Part of a small language model's weights.
Size: 12 layers, vocabulary 1024.
Architecture: RMSNorm after each block, rotary positions, normalized queries and keys.
Each number is 128 + 32 x the weight over the matrix's rms, rounded and kept within 0 to 255. Layers, rows and columns count from 0. Numbers have three digits each.

# layer 6 MLP down (transposed), 384x96, rms 0.0829, rows 115-158, columns 48-95
081140124120116143101145157098113059117156108093116129122065128163141124134093145168170102167139127094134162097136097147086109128163068143198133
129140166138155150133130121101086107123120081144098202144109123051168038105128127121116059080190090157096149099081151135176165110133119144190094
177136147106098132115121178145071163111174052075115147233133125172166148198142072123163157159107097122078111135095165131114131152101162081140136
152134204151164113084111122156162185113133102095182157148073095093143112125120162155182125136150147077144135111112062119144111176132084114130142
040171161129099143161111138095092093120137157152098125135097091177113171091071177129093110131119130146115090142094141163129110136141175086115132
059116120125133138119094141081112115094117148070114115101118079177127192141128112148124213127116083155141106072132147167166155093195147141101099
062140108107135146126109172134113050160105127139108077146167118145071098150113108151107113084096150128173152130107134103152092083089097101050107
142095122190145118141119107160130149133116138099150063121183127093113107149150078147184161124077081176168133118163126140191065126148133172064128
089125119046140139136146102132123077129113088133151115136174126128070167107084125119135089133044134103097128148146136101096116100119100124110099
100130117073076117197111099145076120132169137111135154138192070117107112099133153159148105198178121161217170150142129120061144115150158133150111
133126174130219125187112164114132127098131093171120133127121097123148116093050171165104137094122141100147133120176092126100072153085088123153092
121113145139083197203117161151154098137110153165119120124066156147105136117086095112121116147129114166084083187107143178064130163115108132123169
158084094149101147163124111174081137075085119091136132123108145121175120143082120175113115147138130142068053105173161099134121119158096128192142
150101118076082133112137145087120143118103099181164140156172110136123170116133083123191160101164177139132124113109163153176087189074064147137128
109174119143138185096098084114095110119150086085142086100176164108147144126136125138099129111108133108118113137134146162117155119126109152158141
090082127076147108086127101181124155112122135126137150167139118111153119143115130152185161111213166064098140151174036137124079095070109174097177
144109174124165090131085083136112126149163167171122120118055155103030112178149137147140112098114118140187116102147128096143102156153140103157118
108081138098196110186140110125105129168088151124139141129141108146107141094159099150105182190092166127145064149108104104160107124113126177108168
114097147143078134096100175137141082117110140195129075096104132149102123160122114120148082091117119118188152078089179070110146115122167123191131
079139066141162153141155096144156117163135090143109136132129189104128153158098123087124122164147122154191170116187137107070087152142149111099113
213138143155131126125120168149157156136106148124092134093143097176126102122114049157130095132153168131148150166106082122179189074063119142127102
142099102086120043079114104113164144095056102153136094085168105117152087105106153132139132170170168177123134079162170173117127134133113090167100
062137165119127162140165128154146152137145142151136138109163114139144198106157159094050145114147083133118123107131056088118137175176115121089084
149169150132114091153059123125158097094089093144078178134113157084178078086144169106140141081118101157150106169141123132142108157095166146092107
068166128105125124125112097182159128096165157128109097174099111183132117116104192111152154097162120108125139137126139139129095179149125169162126
094097050143154138126145141103060136112110126121096102116133128046137171117135149140149151068109120145123099170141170128102105142153108095079122
127141158137143160079105131147162131109125111165136144197150166136153127132139121150124060107090161132182077138189151178115101132155123179135147
064140071093106113167116213138152143106125136126123129189118080166126092049139120180134160189098162172068067129169098051221143078162100136097124
103121181103179124151126193137047106108081126160106177116084120063132147129187149151137092146101140188128123198147128120176149160125144105125076
109145179171154124130112170146131137123067119120139133133145117204077046129175078103148181078177101143135144101101168121162160188126225145135120
157156110161067082138160096129085144116162109153151057167132093160120132137162106087131137131108090111121143125172130109109163148150101157115130
165071135157127167075088078125154077109162066200119080160139128116182174146142175148085144180156060153110087130097074164137143150165137163216080
114098206143093123089118163152108156150137062148156141124165134169119131145117141184102115189072139126127121109065109103140091089149060198098131
133166135123198144135186128144144146104155143104131120162138040070133116095127091160112115085113192122135137190122085121146165077121061134137051
098212153152147192199151088147137160138155154188145130182134162122110155222042125109115081140098192106158102193092141119153105154116118109142088
106140119160093130172146146086117128138116095129083141123103117136124153131150103134125122163151159115081154097104077088097113147157125152140132
173124134100147146146103193140099136158139142143156157197118108147195118190136110156087098111213140106110130068105138147111095095171084109108128
160139107079082108077071161163099105087166117057119146188155135169117137087123190181078142082157102188170089120115167173075118104210080085151133
108139123159143121100122112090172096106117136076091153130125124180174150130075105180152100107138100132119102185113162117093161130136142155131101
158152122125116130166102121129106083127120116129134144080110082104163154159144121171152115132129140091083126159168094145127129139219091156151099
092068132150161123088112136148131154155146153078162075126126124098150115125145132105154133096134184160139179087134161198126091142139188131063121
071185157078081115155127068128119135122069088123122177140152136176134147112129114149117137078182112125114189147095117085123108188107131101122092
158128191098123139165086132087142131134096208139150098141155111072132118095135157131120109116036145123097148102104095091106089123124161127144131
127149168088099168096145122137140115158089104164135147122134162129127155152061102157178114153144097079144090110133107074066138130089126163151090
# layer 6 MLP gate, 384x96, rms 0.0829, rows 116-159, columns 48-95
124186081090146157149151141109142116118138140132130177104093133098197126082152094141169111114126112133096122064077131199122154131124175114118135
134114145154093088126162135095152065133173202097072104092155156073116152146083152143157119153138140172100113106095092133165137177162160073120183
121084136156123143135082155120185134077080158159115139133118144113124093139124147071203092141138140136089104117047103124131129177172077128123159
165181091089074121119116119143102147174084172092068104144111100150091133159116183122094204085175151123107105103138086094157144132176136151127141
103133138107114101152125119115145112152133103190101141138130131136097080150096097142113129054107116177116178171168136141197141149088121141217120
110145144138091084171157143121163102107128138140117137128155153124129112114187192104096114120105131153147096156102088141152085091170131081160086
109164106157107122098111095118189148050142066152158094067127128184107109073149143133090147139085114157080097110100157126142102159167164179174135
152077122105107130117126117164102180116123154132079194127086129164109166155109137159084119132212124125162163146140097055198139130101129111088095
116191081120121131098172122163170194099090123142132139147125167120142057127100097066167145053076122142103154063132173134170149156046133140116170
140088173103181150162151153125126139120136139182116132087120137131188103118082200153062128149098127138138124180137083122127122148145125128140109
061101108163105099099170181116158108090131122175126136150143140052130104162106123121176106186154158145132130145117144163139107114126147075184101
107104130080108132132173131116136131167117117116087099162127150126046111180088112112150094142159106089113165137132070085153162157183144180121125
157097143094136080121151115130142127091140214155129090131084173167155101116124135157097112156104137083127109142159111076150101098135101117138143
139182159141144146178129123125102115097079180157050104162108106134108126089120080100119114158111173129155093166128116148041080202084099116155154
139143136133072076131097162053094073130129134116111154055115157169087077165131138103173153097118115176134155198119144121121199166132201120126096
134151180103108055139099061184111100146130162139085113163139186129089104165120144100125188067120083154112106156130153109156131116122139162138083
145132146139143142143129119191159135101156081126127131111169136108106127136108169153135118073123141122134216122120113076126107134140102157105089
132113164184096115133074142151138093122145142162110102118097140169166149159127126122056158108161172181169127085056170132084201076096158137126138
126105125146123069135118191134114148149153137077132140109104098086121182169169201093178148143097169133067106146134081126079104200110069048170147
150129109163100115056141189151133142112161142126107097136165164164173080119093123168139142168099138199137160152135098126109158128083153101124124
160088163154139107166123161147093172067162091112141147137084134130138127128139104117146142116185104181153083111167144140085146156055160118139133
132165129119129077129120118115101095120114183100159122143111128143166118115122131091169143167126100106116111113166111159113097082132148148148143
170135123100072176107064118167144095136090122114088194114030150158122088131163165140132140091023102125127104143172092081145124158100167112067148
119123156146068145143133156128131131212131076116138123106098078102112093119141187179109081120083112135171148112119149157140178080104129123132144
163171124136121146103189168106117115119114177120129108150138137162100138093145065109135099109125124123181155131121080171126118167131107151143143
113103179115128137099159113167152101136150165147099110157168143159155128134072146120122104208119166168199138132163135142085158166130086205138100
139124190158159123092072129138118111105141086120124046107088091146115194155175141154135115109117117136189171150131070096136105119138136188145103
167088088084077102187150155101143086113118145116137142117145096176122111122148147182162143178182156107095168097056112109117145120077127140076138
103136128192158106148113149128156076125148164182142125077163087069126124137151169092134118123146186167163144082149084066144110077153205151143135
131122156138092095095095102107115148108136115121121182133083127119115139126164109139148101076089157133077114147096109125141148132159115189167113
088098072121201195092152175166148148114152104130101116171123129086130078055135105120136121111111170176080112079122071178075120057137077186159146
139151114108110137106113113101122105126162135138138127179138145102162191141133155124081100163161115100114158100083124041128093098134176046130179
116157122176157130174195189121096093178146147106141167127136164130077153183148089107128151122097202086163097131150055126138146128095151153115087
093135116182120106047148158125148158035087094107152103092072089234105154058089083137094126135184108168143121103158172137124160135117140163124153
122157144111165155102140147098077144137123155130166139112118116096106135138079084118157117087125135087107136155117142164111086090107201172191107
181046123159133149145093148188128103169182154118149132076129159165221199148114176153121155126156131135173177084145151173171136153057170121103121
073074147153178109170128130092116084179126182112088149088193043180106152194108181109078150122130118138157149129067109145114082043171151095125139
140113121145177107178149098125130115141110180112171145148157113152083174167115132137164190154072153035075098131117126121126125082124168148181173
181124126129148148150132103105124142116121062140138110133127147147118158126099130069081118085126077146053109103130129154109132071131137109085189
146104131086118157102160145058133107135159105172124134138130125090115096097154149078212113137112094126132133100138092158117149081152136125109103
128176098124119139113154072106106096103158125090091043103098110159174170105137129121143142145165127102146093110112134094121178115162122102137110
075137145165096135091161050118108133086088127143114134113145159138128120175127150096122108107152146173115141175108130169170178096108098130122146
112180112109128132131160127123111168085139124172063153143071101109212175108114100147107101113143157159148123130155095110134140163136115130156138
098173069122164117151147141095058109100148197100163071114197158114150166150166126162142144151095163105162092150163044129150143156151156154087199
# layer 6 MLP up, 384x96, rms 0.0828, rows 116-159, columns 48-95
124142119129149137113197146118108107112148108108118116103128125141088100086156112150145163094138178146043139162177108149100106104126130129132104
154147140102116144160176094096109139087184120146123169079114162123114149100046094128187181126159141123085128109172142085199074134090135131135175
171159114100173145184165064078137101126167102154135115104179187101138123121134176113053143112156080116111118135098141208113107159072156119094119
135086116115134117108140149145113133155128100171134158143105178118107195093145115093134116096064057124104091156147161159117169088113113154166137
169156118151122130133087171136140082141114137170087125148160143145148098076131106129093120052147146120169198153146183102065145145109103089060136
154082113087168085164077148074126151163153098132111123124080093152144185107121107149101144109128098120100127160082194163072187183142156122137152
136136161105131115086118104104153099152118104156122124104127179160159210159094117121084094155068088120130075118140128145132069157182102124149157
166125195154171109149099167169090119157181105109060153094128159172130130165142094151154156151203105108111133125125123125137150109156180076110141
148171095125179079139153158132120134123074148129072075117172099172117076139104203138120136150117104087111106157112119114138106176183083112052099
169146075165093106089103143125175119147152143131150141196130111108076107121163104107167125155174107074058115138118063097169161129139121124107136
149133097131213149095124101099159065125181093115181108154156128116179139160146143125145196093130140088161149108119192177124121156128221166154080
119144144117072127121153110144088142154155110166108119153134112144120169109084106095128098135114062105123145126099116151156141107123170155102102
140104058110100096082057119103121089101098040093158140116100136122104152090121094130108125103132105156102162130117126128131137139115156051127148
120135104142114118100147200121128148090181094165110115137127110179098123125128198132079167152141113134144140144189135063198132165195128119135090
070181155161136081114104141133064103130067110128098079129127096084111142186117105132123131178112091122155072135145172142114153194148151110123166
154133130135065160099134081115122121098151120097112158088113056159115167147110150142122150147101165119085184164111153130138136136113114137168151
151161105107130104084125151139110152155218103112149073130209086158123171113081134150166130137137143131147168108131084125156131096127128187160075
145115109105155097098127095099133169169115096145090096171112090187145104163128091167137141187114142102152173123083138089133120152154214132146120
174098170127161121154135089116151083081134134053139121118105163160084144159111158122128089159144066110128148161134168122123141087165147152151172
134184078127175095150154092091114119093151113108122112120160188117103090094120194088161154171114132094085136149112171151077161081108179112128162
079198198077147162191106126105157127120140118158140205199114147132079113099118081097085124110101130121125145149125091079107154139136081158157139
164116107149177167104141080144127073134132078131128134124091154130121163098088142166105132132186136130141130153113078098120148098153140102151174
143110142109163137126136153104174104134148129131144078115145144152096166150105090120122096144203154098186134131159159130124129073202129102124146
112094110157042159140113130110073155164117109188146122123075100103120133118115100178119145119165095158106077111136082083141158141084182114181179
204124097102157081155096131082182150158137063098141168145116113178089155161154110099059087143101082134104132091081118135137091127100132206184145
146120087077188141143134165160116138153182189171129138100090124138085123132161075139105164118129070085119125125146114095198117118098127126089141
111108168163145182154112114161098041073069153160180090095134146130101178085119114106178117110135148159159069089122106182088084179184070122109158
167101132160144151090099117098113076119145142112106067206146130124111062034076078094130126142124129138165170103157148143113132103103108180118148
085099116130148116198089045114079140139135056191155125086125146167081135082127108117171163102141166183156119124057105141120083133162124140130136
125105158126156176124146068114120074139148116155104128146135127113130120153122164132187103175113153120089150152069112140104099117090155061135084
137132091169103100151102151090119189133130167133160061094159067100124142151093068128182114140127136124225171132132170108137136111096120106157142
194122093138123131151147152128150154099107190166108109163096132146184082088108081096121088135135156129089177172210158166069181162173123079095076
084154129165047146129097183135090113077100108229083155096118100157184147136132111102142135123136093127097117142109069147165080183075072124162178
094152155171132118113153111139135115141131182160095127145161044150108105136130124144116138124154147096166144156159173132120131106170106076135112
130144161130113167136094157113121089191079128129068134147139156116179119139156118150122095149107136123110125118165113176118099088194090128100118
164126123117098113090118105127110165094139072095140130124194051128095158120143133137113126147134153098125130144085134097086166103108117123142146
108135114113105162155169119108109157129139059164109132172179100056177101149157120163111115164151170155051141142130094146122093139125134076083071
139121168162137112173088127122155153166174143111164096088078084148149094127164149152140123086093122165129109091105156142139092174051135125176136
118143133092151151131142140121150150139134085103170077138158154172136150146102129136085077094095061224130070137079091135162149128082207081156135
088133127123123120106113112104076089092188162173122154151117120138144100145140101119154157143168080106171163188091128128137079167138112122131152
173099081136164124089158131119148108076140150169133106142064064115134120145141118132124126175074120112177128126196164109100104052098171133080189
072158166136101155137133076113151118095112096091137104153102135100095170092156163117099182102122100135080171128104145158161117148157080126095099
134098080197158114109155160079099092184120127118120140136134091117157112122135092138102082102116134111149088185154147082152128141152153121113163
147077186115140154156093083161109078133173157114111138151172100081088130111121083150120096099110139182105167146114122094159155162138103151176150